Part of a small language model's weights: 12 layers.
Each number is 128 + 32 x the weight over the matrix's rms, rounded and kept within 0 to 255. Layers, rows and columns count from 0. Numbers have three digits each.

# layer 2 MLP up, 256x64, rms 0.183, rows 149-255, columns 0-63
129118114102098104135099115167119121162097111137155090132170148138163091110132127215078134095136186107152138097150104127143164107080118146175153112180047072140098159084124144123143120099115130
149137132168147139160139159114130111148069143108095138123102105121145147097095066118117104160115083165139154168139141108123130129128130109106176147152149125158103177144083121100174115123122125
155131098152168124128113114132123127138125184100151120129104156127110049095129074151100107161144111130116171154111106122151159157155146087091124140180103128124123168175122132098170161123127160
102135027111117116094081129107114154026113138127123189198112158105161074122119144125084166118141089135106142174142167131106063114123121141104098126102100143157110140113081155159125115176150146
152150114181129147214149137116224125179166125174121079142063149121091103069135120140118160175115121175153124154149133160146142122131167140157095111156112112119105094078055125154144093079131219
156102094184157128138162201168158108163144151117190162125097134088162141148136118073126144117139177161084141148140087174172103064129170116207158114156134061161108145106116151116185144145117119
113131116082093127104113087135124130102083114066058132106145192171134093126094122123148142147096080116098169202111097127117092119128217124129100039175124134128123098213157083128115156113160159
085132135134145081133099170116162152185139106108149164112135097155159153110188159182177163130109115125184052141101126177151097127116112110143155158115062078087122143135153137107057099148129096
112140142158113085112164101141131115131116113136095135125159114138122106136093163110157148139110141153153151103108142118124114111163128132161097117150134160147137069096112084144085092102158080
116136150074151129179023126141084137140105119144139131164138104125110104151126081140180116131091073174102164195096108154107140096063134237118136102135116099129140124115191151163125172122173078
152162103067094154046142128120073122122101102170112039134096147124150146114185144074134164168141141112127126139113188185148113123142132087126149124130140096123081105137115108155133158159169128
088110144156162167130045174105123130130103173153145139125113099142131104135114050109157134130066080098145153104129118154065139159164101153157092107131155122101167134170092139143150094118185102
116082146154136118123139144172166156084121137135089093129099154135081186072114116079117132138154183157135102120097107183194137112048159129113129149194174118106137106107102089101099154137122125
156167147123127094139090186157124152061130168141198115085116172170089136151119121196177115134125126174103169067066099097121140137149107125105148094112146188137098081082159190133118136081107129
144146101097155105078108102096104140120088120130106126175173099120128143147078067187097127151092117136176116140116129157097137080120165155131112126114134177169063144125095126142089094077150125
115181110100139093113123136138161122159166152128120136132098093168142137106074102103153168109105108137148181167140133142122111182172121150129120111112123138128161173162138157172170130120130134
112197095083075077131121082106103162102086133132160097171139153122157175139069130086099093139064116087133166151177182091128194179111085117112115090057114085147106093185155084105118097112197110
103122156106143179114159155172099085072144211114139228125110115105065134061094108083120139138132112096108136162140108069128101131146167141142134115131151083147119127174050092099168171135160147
138129116098171105101126169073140104145095120117084091151110129161118084097176128134048149124126135133174113179105187115119137121150089120170119098150153160132091168154056195141157083109080105
141149187093120092126107064098115125125162159174117140078097208132136096126091196088163091111070148151098137159152201082111144067106169150120140138114135116122165084125149114080095174080159087
123101151094162156158088118073081137123147089129126127092094147130178121107121165164100125134129137147154153112148192090140166150095161087168166128111092107149165151169134086090145100152116128
152140127169067112143118122114165139108104118125067111127153140123218117146117167144121112155077136128154137187134115124108102136106165164240122109079124087186098151153138116144181118136133145
122162102144109115144081113189130109133119155151135166105124102156119106144080101161131127060095118157087124203109130123133121133137112222144133164142088151119078140133124154183129154133100143
113144084143131121092133189117107146133134163143086149091155148133097081135186128155100157118113175134127119112109155144076159096141144075140059140124159111062115142143138182101132201042073136
123108135159136127082153120102093064152131160091144164082159132145076146166113058140195083109081179063154110088121142078106174084146110093116164163100159149124139127157119107103132126138157077
119175167137172127139146124127138120168163152102118096133115092103149108132118140114121158169149140116112115186022139175118121140115077110103138056107139155144163088130162072139113116107143091
060131140104171136122098121077133118148115178200129136090117058079133096178125134132122127149121134048110161171194031115133093142108107123132138110101070148133141134120164102086150110081219046
173128114120177166111137124087100077118125168081182105059131186105150040069069130146124102153114162126116094150160156133144120055110137091097163169078146131129125160114132188094124109137179150
132167134097155145110159121113116142082105152089093076149143195150091148064106112191118120122135129116134086112116120146198125147108113131110195198146105110143133117163154133103145064178128138
170096179098186127139063123117154086125104151130120175124119135135146104096128087126165138059146133180085152120119141164116129095119110135134110115115064106142139106099127131077195142134129131
128150076125154164113053155077156097072139125056103145108090066099164100112135108138171181101098136143103118118153099129141148144149105125156102150190118153124146187173093122160176119108129120
061148126136124132150201140133125104073138080060148123182171159150080147081168108160159157141166117094131143130087179078151120136104147113143157081170155121143133163105070078111144151113094133
088101121161059139145105130170131142113104152121091107143120175176072114077136149125094138113155158161138113126104200116116176148139074082142145116156142119113066055139127158142101136122092092
057096152131125121155156101110159097122143138161071106102102076127096160133067140147168125135153186179100134145061087072144084088141149125149140169146097111123147085074114089144122140144180085
095142085078097118135134128167145138136140195143103185106127076139085127130147081150124102117136151130107144170113073131116101090116145160159154126149091103115129160055108178168121097136171098
145163065110203118119112165179108146120143168162130153169099103128161098125134083128131104135118152162142109140161080097146109160106152149141118113099157082131132111078167181153107187067170068
131126120118091139140081134080138139078133071109093169110109197158167113100184164104180078107134182147156157124087115182122087125129104161123159181084164132129132095101092115070159128134138084
101113107089121158162159090117108165110149115151103145162153177151117062122088053149106139114071167081170080158140134124131109132138171132116081093105144101098125051189120146139122126088160115
132155117087140109129100080130168157188128124129084090142088127184126062097185112046105158147144117100080154132144103076184101162114150152149169104143133161095173092102130133100157175104141112
161196153117053144144133098134147075151110086125162071146178130153075142127085141108167083136102128117136150167166164127164096105135143143094105102113165144149099110146091097098082107164124169
084150062135159124106140186200071171130143200139123106178105073135112120114106100101108121128134172153138131137152066166138133141130117127094181106135172129158134119119167159129156107123198060
101162146038058113116107150162108088128118101130110128119167194149112115111092171071146198111102101128103176125180163131171139098115056128150111105111094140175127147117108106130163124087190163
051101141135113127125078134105103083120152177026076160105085112129092171144115105100127188132071123154059131144110137080149093143144128104137088151061097126116172106174122197083104154097165132
090089198112080118130118139184138121108127139154084233118163138139125145137136134109160096134092138133148124095142135106114084104149117103114133079134095086144128117099112078124070164122091130
119135125130102100118117121136162159176134122144077128139081046169137061172158132141133095103105125142100122165136110103175129113117094167123129143116152114083132137124127097185069113103119156
136142158056237111145061124127117108129083145115171151155110137136153125111072129140128150127136126017147110129149120076132042145111114110094182092146107116099105082080155128132181113077139148
101160109084172126140120105142167194074144138127090100096138118151137171066148091162181163105118090163126122131112118151155161080103132171117134152195116101089117101106135148122082120118152120
113176161099123118100090168104136161156125156143118143084129086119139163130137114095086123140133089160119103137156105162155089144113130114151124169093116103128118103123145134133179076076150126
118158139191164100186081120122099160118148080137090173164111123142184100119087102096124123144100095168139200131088114165083146137148153098116107083095163108180132110155163174118162080111217152
154155145149116053122123165076137142097125161111105122142171103122122107160121138162100124121144091103077098140064142138116080099123139169179121194139063094096103107126147096141081109182114075
074087115151041151148106139180127092107133110164057126139169162154149197095098099126158180150195175133151114098105168160159155089108117114110110088156095145152164153169126135161146109132099050
111164085133161133092101120085150112114118140104108121158121196115191083051110116102078139107065168117134124098169112126118078127110119153131139130100136133109122185052153124130131145114196114
173137112140082106041105130081161123182141162138114127136110062137143121147124198103099152125116100104092183191125147201129068118166155078136140104107110151104158117135126139167163116158141104
163137171146119083109123157160148116135176141138136186073117193112189114129105184120128152114126143146082194080102138111098177112116154098168113107107158149167162093126108183105140110145146132
129157133139119149141115115128100096111183187126150084071129070086140158101122162127136160164084087173074129159089182105129113113113121104153194145139158144132094124147111176103122153147124162
122131133116127085138121155155086100157116152093148108094099118119117091137152064053105158160152085120114176207121068071172109180130142174162181059179157155098090138115101128103167077152189162
128133117139058069119112112149106151113186113182110087098097124132113127162097142117081108184043124074146159077136154114212110146132155111072094126111136113196162122106094128179105101139105148
171148162064160161131103125135165150053114127056070186080148112195090149143149113120129163092116103123126154155082149133130103159173133123148151109154072112145117167121059097115105077110112150
108133123119065179094143106123093094086168177112134168187133180101099129142151098157151169128124145054138132147144162148125086125152176155131103092150082123147135104159088096116140131126145146
164135142118118097182109133125111118109103142111133168122168105136167077111139082144147129115159173098107122093148102132148108045096136092136104090155101129137154094127112154093125130182153160
089124109105143122109082144152132159124140140130082222098181168114133129143089087093167167108105143079170134057148141145146057153165089084087140084105115066174103116166182138178078071124179141
103153097143139147120154163149152111130110167098135162072086068132141074148160130085142133147115158122109075115143069101128082156121145105145144111110150149120139073138114151078141183094138122
085114085132098170103085136182127157144140086156100104063176183171100112116117053110147050124137209137153082109156147143138116096065139121107126127125126131168132179126115124140087155170081123
131121164170098136147150104100124099207168168119165123146124106119099085115103142156079132138108132125177157104145167137128103121196178106144141096079149101170074098146109113093144044102085113
079136122132144095108110115135107114160105139113112124147101098088139127070102134161164115134066120170072191113123088137159087106144178125111097145122147104147145079151178100044147173156126146
140166116130130105132171108171126097111135133083100123145109148186103113063104152085097148135156127101143114109117121147152137137089158096171156112183142071112086061122060181119155140106136163
125106170111091179133175117091155100162120185175105133123084102126112172094108109065168115097103215176185135104156113109070117053106097063143112124087100120155143104116110145138157103077130101
040125148149096127114119120092088131108140118107130202144141121155133111140096107186133133116125151096108120162104132126146042129189187119144109133142075132218138196170123163129039155097184130
139111130103182155117117158105105155128086120136128126098141106171172112112128128142171135128145089130089212170122142159133210189154149132104124139123127140179160180152142105137122130058135112
142131160198123116146119119115141097178126109123164194150092194172122089124095186160138113104118171099170136093164108126145112092108066055155179127107192122125114082128113153027159145123102124
106153112122146176141129164085078101089133157120115136105152028133071129147226168114140166092143140106157105130102118077137146100103145082157182179165039150118153180153073101093162162082041115
164191140083129086097099128136167104168140150163130092133082122075129194157140079089143169172110108154140108134169112077103149090090126094168111143182153114132103129083121117159112135088162125
123122079172134141079147111151066131142113173189116119131155103085097088089109127141111101108097143116148149137197108177109127056138125153133174175080069074087106062154172134140142118208209112
139118091107115099149039131160133110065137166137157198115149200149106128114118059149113091128101142103168106121162139119121104145150069164138130088151081123107106133087188143172179170113116098
102155110102200157122024146078130113097152113169159144106170142159122091057136136125188224071111156103171050114095100147170088126139139099115141118147094180153148140057201153208172095085170058
107124054129145150162138124138143095105131143146072135134062146141129145122165122105191118138128175155122166142096124108105162228113157148136191100157109126138155133100155077087184108091150094
149120121076155166114125090123143154101132166096115125084134108145107142153126119118099096161095138201149165116156174126198142064154168092115201170100113133080156173081167111112126126167054090
141143128184164151120082154079143164137114093152127121123114074115155095113142162138137178099090166074142089174166076123140118129149137104151164181121112124105116133119102133162153141119122167
144145142188084073118124150135102102106128122137074151151130105125171136140164125169171111150118152117109129204136141145111115103153105231141143127122131105157108067075097117152082162151079131
102092067211132149108140147132061128156083210152123126171153113135163082165176084063072134101142221126062078132167123124129115085078114143129152112107117125149062110149141135132111147145118104
059190110063104140125103098118159164139142158152090126111193149155091116126098081135172091132119105175152121098139188081133113115143126092107050128162131075110101214124154096161112135175085138
163170125091096091177092131086102177055075113169164178159084104129136128069140136148129086136112175136123159154079110152077176153140118114124084158096107129034116161107124062124152144123065117
124128124095118122149132114127151147124139127133111159109165192178128128167080126145134122096131111092143171125133153110174156205156109125074172173118084097158124116137118129109113119119085102
126160188073193124182145163081087133098149183146201081163129072128077048184155106135136144083130179098156128117076129105159170122086147108139084061118113131103181190148107125132139113116153105
134120075127121142156104186117105117115151063101182098135079160098165125112125194093098149136085133128098190106120114145173118084074127096188202157109124073141062053084094150094194167120087149
118162109093157126127097122085128141172065162150078088156129067122140082105132106104088129101125154152155093115162170144156108107120156164142124095126097102108122127113156151200111150127105101
103154107138149173104110127144122131160084139104092121106113113163093118082122101121160138127160151141149073110125139087163186114126152112101103107108100108111104108111130119157129142099113103
162193096081110092093105153093124118100159148094157109185096133109143151127136102106148147158110165095114116160078118191146192150148062089167078115097142140067087054130142165108122124142065113
031109158109089154078165140172041085162081134137093071124145093122090177181119115063140178141146137134065156160135159124190091109101182104073138088157106114167178153172130150154072091136171127
152159145177145090074075182137131083082126111183163118128139133112156147123107109137143197142170076113095112119077104201115132139136132151150152137095140193147139101134165131141125161143114076
134126193094171158139086155137127132136178140152136118049181186128098132093094101148126080090099130150143086174117112115178115084114124111053112084118091072092101108133132145138124130110105156
112142166145142101127160112120086121136145132176119111132091052181188101128130118093156130136144130136165079142140125125150087146154161104139139129157137110083080057133105135144140109138137130
096196146083117127128063174108131103093110137120142162169112031092167090180117066138176173103137113127080108142150077113101084046122099112144111115178130130118104220123085111134157086129103149
179151171127125117101135147089121087149149106172059173154104081138182129130132046146138144234154114134155116150104153120069084140161141100137142104144130119155168144087147131053104101105142162
101142117113093114070091139100089101146106149134115161161095180126135115084196116131139125140057111096161108133157134157162140075138136157111160113112091144164144140101160137136134192147171063
173165119179092097140113119114102174094124139151089072156131088174126141162120083162131144172192126084080106159068124167114157112068073111124114136168043151118142193146102143119125090085100099
072097127133088153129124093092103089117170103087135115156129122172154155129197106084105191101098161148105108189140142122167100111109152156128132127091089079139126133080184132131083128138125105
124155111139117146170081139101219169121097113189100135107119107142144084110132081146148126125137123129162076123141130168115094178132151158110111107155089142119125086094102101152168159139140163
117153112140144153080167162109111063108050173182112200148124162128137155080162147148115144146100108111140062188127120161062131125149074106056112107138093091141152113118079133188093119136169136
194128111125081114117113139135094068136183159152125124156072136117164144092112081162150138118151174144104114212073143132118170130138078097133131165146137149095158115103127080103121177135105121
181104110120119108060094141145112156146171162114159155066118131121115118125136153064081146100082143120078183159157114105160137093131156098075122107148162180084188168074135063095130078120131165
115077094106058086126084116087165078128126143160134109154136093160109109142169130139073118126108145117081114112137140164211105038130144147157130125192120118117102169093075136134134141101134095
097124154126182109080093159103107145155100105128079149148157111153134182144129146109146140151115108130118154190080133157120087057117140148096129132128019118120140175207131172150116155120096091
130114112155096137082133135110142116103116155054094157135114150166070142070165137189153190132189159109079124141064080186142139127143084141184169182097163155124158153126136072114165138130133068
129120142201192131128137190092125109155107154077091110122142128109152154111146093184101180097106102045169162164104107171121112134149167152156167136151157146140135121133097111133160112159134154
126166158129052101117097101077130141140091105107128100127103128174163150124143182141108123119138112072183130128058148142157106171132108076099176124116159116130094121120143133134100113147167088
160134123143099166127109104166156121122124136111154087117096153133156149115131169131150144153185151108107166115114120106087150136080175129175136063139127116165151072096145078168102071098156136